config.toml
num_attention_heads = 12
attn_scale = 0.177
bias = "all"
init_std_up = 0.056
init_std_down = 0.00495
schedule = "wsd"
doc_mask = true
train_tokens = 383700000
Each number is 500 + 25 x the weight over its row's rms, rounded and kept within 0 to 999. Layers, rows and columns count from 0. Numbers have three digits each. The size before them is the row's rms in percent of the matrix's.

# layer 10 MLP down (transposed), 1536x384, rms 0.0432, rows 404-437, columns 192-287
098:487473458525527437503461499527520509507520462464505530516539521453481470484550545552524483513449494425502499477512525512490536492463486538512531515495499536468526446518474502453491483525479502520496441509498505495513476504478468471457480499550485499502491494458533487497535486480472526487
102:524544464474452509507513524500504450510524531485486486481527535475513490567542528503499504506453453562512530497506488473517491456497538463508437470510503480507484532520513462538520526555495462511479504477498485475481458444541528520465493498494501520503499529495484471509484478478536484515
099:507519491535465515535470469501497491497433488509483513483531536492506503498530462488530438527507481442527492521483521544514499517521497502492538509501509537502536536478533506519486508500506507516541481468497487493511523462474489475482474458495471503518496454534421470509531513528495529507
095:451501502452516542525524501529501496504490523490530468498482506545472523489483482469497512513527492469523546511525488530515479481485493500513551552498534497526510501537559515526450478491488498482491529521505499488497506479484474520553518507502492493493529500489470515525549504505529500523
102:504497500502492508537489483510489494498456473499523496522531486521486490464512507532517487427505508560532513455514487489483527481425471519519488527541525536505488485508484501507542513440462487529509489512544527517514463498527427464499467482507523513499522477468461508526502519461524483464
102:462523506521456479485503498443473512477442475472462470530481521484486527528548528547522517545491481504521486519480498484484480484480496486491528469473470481505488502548504523469484502519501508491509458467464527480467472516497468447437491507508559524479496503501500507488535482492480452502
097:491535474459485469471506519540518510481458481562465490492511473484506470494507514529515518506517490526497515504448471506500461482455525504509504502493526548496532491489513495523449500472521479484458487456478498501440470464515502518496462528485509479534515486516487520466517498513501526504
097:501523496432471503506507503455432485476496498488472453501482488515495513512518518518565484496529438507516485481474509486523523491487511507489505532519513498481441485515516502519457532481506495480479475475493503489516463509521460503476497478475467483491471503490503544506512515493540514509
097:486497532505458465453486512440532519513467510532529491478506508538514505511510497517490529495481511476527483465510463485465492447486479550502506514506473485490510486497497524490490497524505508533504487471513520525527492484499435491488508466467470478528494485481517513535472504482468471505
095:524512493476499515506541474530532529495520491494579546500528477530478514471564508497477474525504464520514543559498498471490467522462507529500513472536512466493515502513544495494492481529529482486503494522500530526499460518489525479500469525491455544533467503503510479546519494501489465455
105:478498485476494514498499487505488517499555461543415520473486486477491478448482471447466504482516521437521500499496499485524537505555465514524522531485507474483491470492494487528502511511485520473533517507489521503530502501538499491462525507513505482475488493481516486511484464476491545472
100:545489522515485503497534545488496453497485488459509472490497488498486516481527493512530502505471532492490528508475528480426467491514467523477471465526553528502479485512482477477499517505491485508514481521520521492538500416494467475481508491476470486529515481524471499555520484503511483517
100:493458502514468513552460513505525538431493445497522480481501488489507491502545486513498497466499512468522508514525527491494501503494512482469495508506485504485536491496517531545512491478511500500518489532476545485503522500474522487491497463473473495502456497479500476528512482501466505512
105:527462484465524508518504484475492485480501497546521489438484502530482512488487533482522497469502482472487480492495516481502517503569487462506455486529568532511502483492508531477491463489509493543440461537512552529493534467503438481470521478519518487542517459486521524483456504501485507485
096:491473494504525480530473537502457485503530516511525475533536470492476513507504485526529480471486518491515465479505519521518527471489474540537483545469499506488458448550512491430494448497454510548439459495510524502484529502564542512524509508502494527557462485519501507515516521527508529515
104:530483493483513496478489531505498515477507516472479468524524522498457479500532454478525505477481509496442506516492512513506488465489473531524463463527482523515455504489464450505471536454490508501483483500484532487474504513521495487478503487547499487489467505554487495589529514513469503525
105:510507519498460496459483472490482484501488465531509530541480484485495512498508535528546500560523458511524511514480502514507533482478506485514487470474482474492510476515505464506476456508483478505538472499540518522509508495481445543466504464459470532468465467488494508525535480478482489467
098:518547514500510490482474478479529523462506452542497440499505525501517464488503502509495515497466502500427504471474491480501495531524484490498488520511470479518483478511542489496512504481497529491491506500519556518500537513538480483528514490496518493512447498521457512488496501482486497506
099:504546494476508478526521510524488496451460511487493534479501529542478446480492478500515512546521479501504470453502522525485465520476481473473499499452511476469550516490493463461499515583493520449517496515484489473536460515510541529477517516468514503458486451495517506498474495486516487478
097:514518447516482529499472476511521483482490520472521504480506479528491497474520484490521473470501465455505448500474527464544493498501499504513473537515506473491504508509519508502499502498501510489491485506461551552474488488505520510499546499471538528483491520460523467461516511493490493483
099:512463477482483517480520496447495507482532495481520504561463503504515527473541508496486478504509495492478487538498501470477531477492505486493476510501532497455505516526481484494487501466431510501506512442492495536497524476508535534512480513471499422500486496503512534492468512467518506505
103:508512507493553520519538531477482503469445539454519526542474478506521509476537505448509462524508497534489483473484497490512480510503516538519520487512458457513506492521463454505526523499542507494509488487481511486553471508509504487511514509500474524505506491521497504487456515538471520575
101:482467458465469513485478458491511470489511567506498539487509455488466529484481509492512525479449481459458467500490463474453489497513520494456469481510540526482479506519489484518478455502469513511490517528494469507474530536513496486507507479481489473509513503559493505489519492472529516500
104:438508540514470493503476508469512472520491466531479498516484520508478498525466464458519489480484477501455489477486520478482505490529511537480513458454519528493467515481478483483451506531527527472478453514520505521578451518515509502506507496489475480500514498514470484516462499491574501540
100:476517473512502499493493535462493495449497526501466497536500478505461496446488492509487494492551498500505531540496493473478483525474457474472545543500483519485507526515543495509473478453465488468509453503486483553543507490516448461531487544508510504502492510488553442478508516484542524514
098:473502508505510503521466524485512493538481550495456508502486492477519485531553512472498502541549532492512519474488492470546534486502524561503488484526537509505517492477492485511483495488476487526476550470470495527541470513500500475493511550528505494496504466544505540517508543509553521519
104:507504490483512466489525514523476466472466522554479509472510433494514503530460487455513459460479458499506448517478532522483474496495544494505466520516543510467487498481537452514476521500468513493504509459488491504494520458455510473489553509535482536492511464459484483523481495515445474484
095:507532504488466461507474475479450496483510471426448512518508519497484522453490496491503486548474527497494543548527529492531537488513470508533492483536512537530468516504502522506516514523557487462507528530537472515481520503533505509459510519467504521489503500523546544521509475485499509547
108:489488531496502510525510514492460505470527521479498484494496517529499485489473488521535572513518495514468555473455474493538489525542504525502497530503506509487520505469501458471526474504473517533484472526535489493506499465490471507492515508487535444493493467567487525514476493571502473519
102:463518518488492515540520498495511522451471534534497515510488514502473477479491531488508488495502461503482531527466493487431434482528510503541474485503514459509483463548528440489485544500505505508512487484497484521510478516505489469481513471479497479502506514478511514513524494478493492488
111:467485486493513462507545519549523482510444481520507488532550514514504495536514517494490509491522457512529503496474487512509465489508491479508468533506487473489485489524487564488493514515495492486508521468461525527457489516454477487528526469504496486523520480498464511500492497519525475475
103:467452463489517555539515504502482421464490544482466486518519504507493508509554489534522501465510509452486492464492487493507503455482554480479505503498480482526514479485502504503467517486477508490533484472516532475557507457507501528509486514542481489527505479465481512539476471550490526472
086:500523477500563505494482479505475482509486502477497501509470513478490521510532486480478528526531510541522510494527478508575516525483540509497531512494457474485481482470523515485483519491522486496457505508513474461456492472527524489483474477483514482481523525469532501489513501525451468523
098:506559507470521531505511505461521491512479532534488496496449548504503484490540515536531516482490475508502502477508497501533485514515570490471513484479471496483504535502459482543491498502468537554482484508518528510485502531462511537493523526509461531489453518484446542501480498499502506480
# layer 10 MLP up, 1536x384, rms 0.0896, rows 405-438, columns 192-287
100:486525538505484552516462469461453519467549474526559549511532477466503495500551480503477469482528498495499494470522471451541479507533461494474545527476492511470491511517545521490472463535471531523521445482442515528470488503483509467471472525523531483493494540488489450487506504530546474520
101:522500521493489513481487541523502530484504511507521516496514486495478491490510480495433529461510524489499517496522470495513536511485496468483491513467506469475474470471490494506480467507478528504484511506514488506473479541455479533517478528497497518441490572506520526482448516482526490494
094:504508481499464495509488468490498548495476533527517499558520499431510510461508513510503540451486545508506507492515487494529485496500516506532486478474503523478463488468466516529505501525484529447509526513498460485523494479473473499484474513476511491501473524487540510538460530527488495486
105:464549465489542503503507477477487488493459511543518505527508545523499541550545482558496519514511497478532524511452512503480514487527495484481477473510518496487495497524522508538504525450490578453500502517482470509509518497484508473482522472481492503494442520522531493487513489495490494504
102:468462501492494456526508525472496503530456533517489489524483512521547492513507487498475495482459543517483526522483501485479519498506552479519509530512535527485509494539473518480482495504488529473534532514519508526510507461570493476546459502501519471513499458475520481476507523484492459473
097:526508463487505516509498489514504546499551515504532499512492490495491504509458505505504504495507459518483500527563482524514541542534493505486486543416535498568502506500497484462521511484512526487476516491485500494472485530516496521511486535503460523491527456469511485489494517511508511493
096:467487498490519502497467507527512473527490501503509478523516502536519490496489506481509469507470486476489496493523480498520499491505538452515480512496511493455519469518470528473459494506492518468533514519536504530482511490481501422508488486506471512457505513481479501487477511479538507497
102:515506483483488526524544470524505506479469554506503507543479449456481488514463507538465526498497529484508565497473486516495531507479491474542482487539500488504484574486498486532520486499495522504471476505498527527501492456485499501550496547526504476483509540519490525513516489504472477527
096:499503474520508505437486516513426475483475524509484493510516486510539540484526548472514536499538500516457473515511484483519493515529537488450515499472510520490499545497524535444510484520525512526477493482491487488536503482513548473486497488522469547486488503482462465448485456500552523508
097:501479494488462531459494469489499513527487538521499486465455569524534497478494513508499467488537513507486509512489524534481471524504511492509526497489495546474513541531534539510497432447502461492472460492476512480485495490520502463513485503496528500526522485463492479489480466541463489507
098:492456450570532487529512501521496524498535529527506490535536523502498509524522494517479481493513476454487465498474484515536484500479521517524503535486503466531498486466515491483503487517473468499480514519498533506528494519469508470501501528497521518453494526533461533510515513477480556572
097:468462526481504487513492483478482511482437540495502512480508498509496481505491468504510519490523487476505511512469496450529540495494479498512523463476510464472461523482494507516505456452450479473484488503543504480510480497526515483519521534530558481513498504475510502490482549502513522457
101:522482481511504458495472539490476524498522475513517485486461498502520511476526498517505485480574496509477504520503481526475457518509500543475559548481424498475495520517500463487539479459495514478496512456442489451501550503514488541500494423530534537501542488498499497530483504487527489559
092:524535521531492514546524484464491520519522469483462497523538513485483484474464560528539471484543500538502520491488472510472511471484499498489500445533551453477457508439491500521534502501536581488554485509511521511489473510513494465483481521473478474485523533535512446499464468521540494494
105:485521486493513517506455443515503479532468504514491473494486444479478466487465491463471485501536523491539525462473512500484498517474504504517506512504485523491476492491538490520519549494482466534484468494460508537493501462486576506490494543537493543483489495522490519531478506532514542482
102:447511560470513500508510511519493501504507518513513496498466490511543466505540522518512510506545476452468496513492497542486515520506475566515541455527488510449509525485465499532461516471502511461502489502516504490487509521469541531482522538502537537491495456490537468551498491489483488472
100:475488475481479526493489488450465511504505509494503500482487533458512487468511515507507475487543454472535520483485474461469454493481495510497507510509506551475486502472470527486563530503492546508503474514529491502523496472486491523465511493536490482499494536463511484497474465534497525501
094:465504484489496508473487483468523484504510471534526461514500475470511506533503499510472521492456498518512508470517481533509503459549519499527522507502486513509508471529487515484537483461456512492475543486505479524509531527513526478478468498483495493515526509527487492539541528491508483527
093:508494549560523503495529530497501531499481474487512506509510459495498494500495532459517472548481543505494545482512514498488532449502531574498507468479498488478516496489498542508487523502555492491519530533550462464497487507500530466517484533474472498480486514501481526475515501473532473496
102:519482504515507488488529451480529490532482514516456497506500506507529508515434467500552526505527495481544540504485491478510495501533503485494520557455455514486508470490526506471540466510496448508500517499524456458498553504492539541473541509483527446524529476523459494484486469470495492488
102:521509462522529537505509462505495474495521552502484564504501555523463472501540522502493478469515498506459505515497465496470513492478525518515516479503517474487571484548527488491496513497492511491477475533525458460477509524536480532528514520467492454462535502524519503458500484468458512508
100:532546500498492483486501507475499509503486459490504513541544524534512489508455527493497483466507491500503493486551499522491475511491502514538491514454497494489464511477492508525522500547499510464516446529470527520497419497482472510453506477476516530479504499476566474528493548521534491486
102:475505512496470521548497473507511523521507451482527433498486530501498488525523494483512489505481513467518501509473513516497505513514492503502494488497460490514518503531502506509501497483564529491484502484456487536467473459504506482495542530471475508475521474472514500515481473489460447526
098:509497447523523479505505493502468487497468532538502485492507499468528485553534502534509522492501495509521519493536481509518513492488479520506474483495472518502495479496476512494509502493506521525530511514510509458485552512486566463494505510518492495516473521494463509523534543489548536478
099:436559488506523519489482512482462526491536462528489499511476547512483505530522513521509512485490476527531489504563512529485462522482512510466496521560497498490514499506491486507485516481498486484480564529505513511470484534469506501498488489486470478467524526483482542468452532497548537513
101:490494498459547516459517522506507466500535538473465539481457474547548505525511502512505473526538485548442523485520489514532456470502520493532523470511505560479487475535510474534545468498514502474481510470470485499496515520499510501469540538475514518480503521477501504518514489543494484484
100:489499493501482532511498495502493498532487539525529532468500504560496518512514513508517458447494480549485471508546473497498462548516475524485534490492481496472528479485501490480525518504502501447496470492467511513492476469514536424538496480544470498517496483529463477495504511466497462469
105:497488533548532540545521444486482494515460498498501509501526479525537512529534514516487514503499500486476493509514522479516521554521458504492521549503487523527457497466508495537565486535520504531505534481462479490471530532477484510483456524528495478502502505548492521541517510515481512495
103:478476492574505517541502489544490471531500534489503467511511504496498491487458472501521485441533530511539457541512478455531537479521503495532510517541538473474507532482507496536502484501479520509472488528502471520493471516494484497554502517533508530454526500496497507493499532540495489470
098:531527535494503522473486503481489518465496486485512503464428525505520481497496516520512487475492539489518499500476522503511488481469533513446476488506508519507534577474522458512454451481539495502515496549517482496522542485525526539463527531469494475526477537511467499491501484514520499528
101:476554526458472482512498500506489498504476500546494481521489479472483528480537494472510494465543496454470521459553481496503481471508506489485535524520505450493542525508518475477499463488498515511503493554514506524487477481529538456464483476480492512482541482515529546525547487540484528483
092:471465475488510474490464468528494506495539488515435478495479499524503530487492484488540464461489530542487497519502495491484465511500464510493452538503506519535510521510541569487528512516486548506527470527474492533512552532486458530479489521485533489493459496487505476501496522501512503445
101:499495479506516456503503469507505490491513452473498485458529479501480498502496483495492511508483494516475498492446440502491538478530489488498478494448536523535448530530545493510499490485483500489523494497472484547456525497524466511500414524482530512550460519506505483496517503519486506504
093:488514478471515508510512494485527501471542530534536471479471466508479492526572435515524521511517473523517516493519468482490548489543516498499489523517485529440481523454507529481557524468506469484454530467518523504488478490495514507455475518459518496507517466483510481531537477503465516496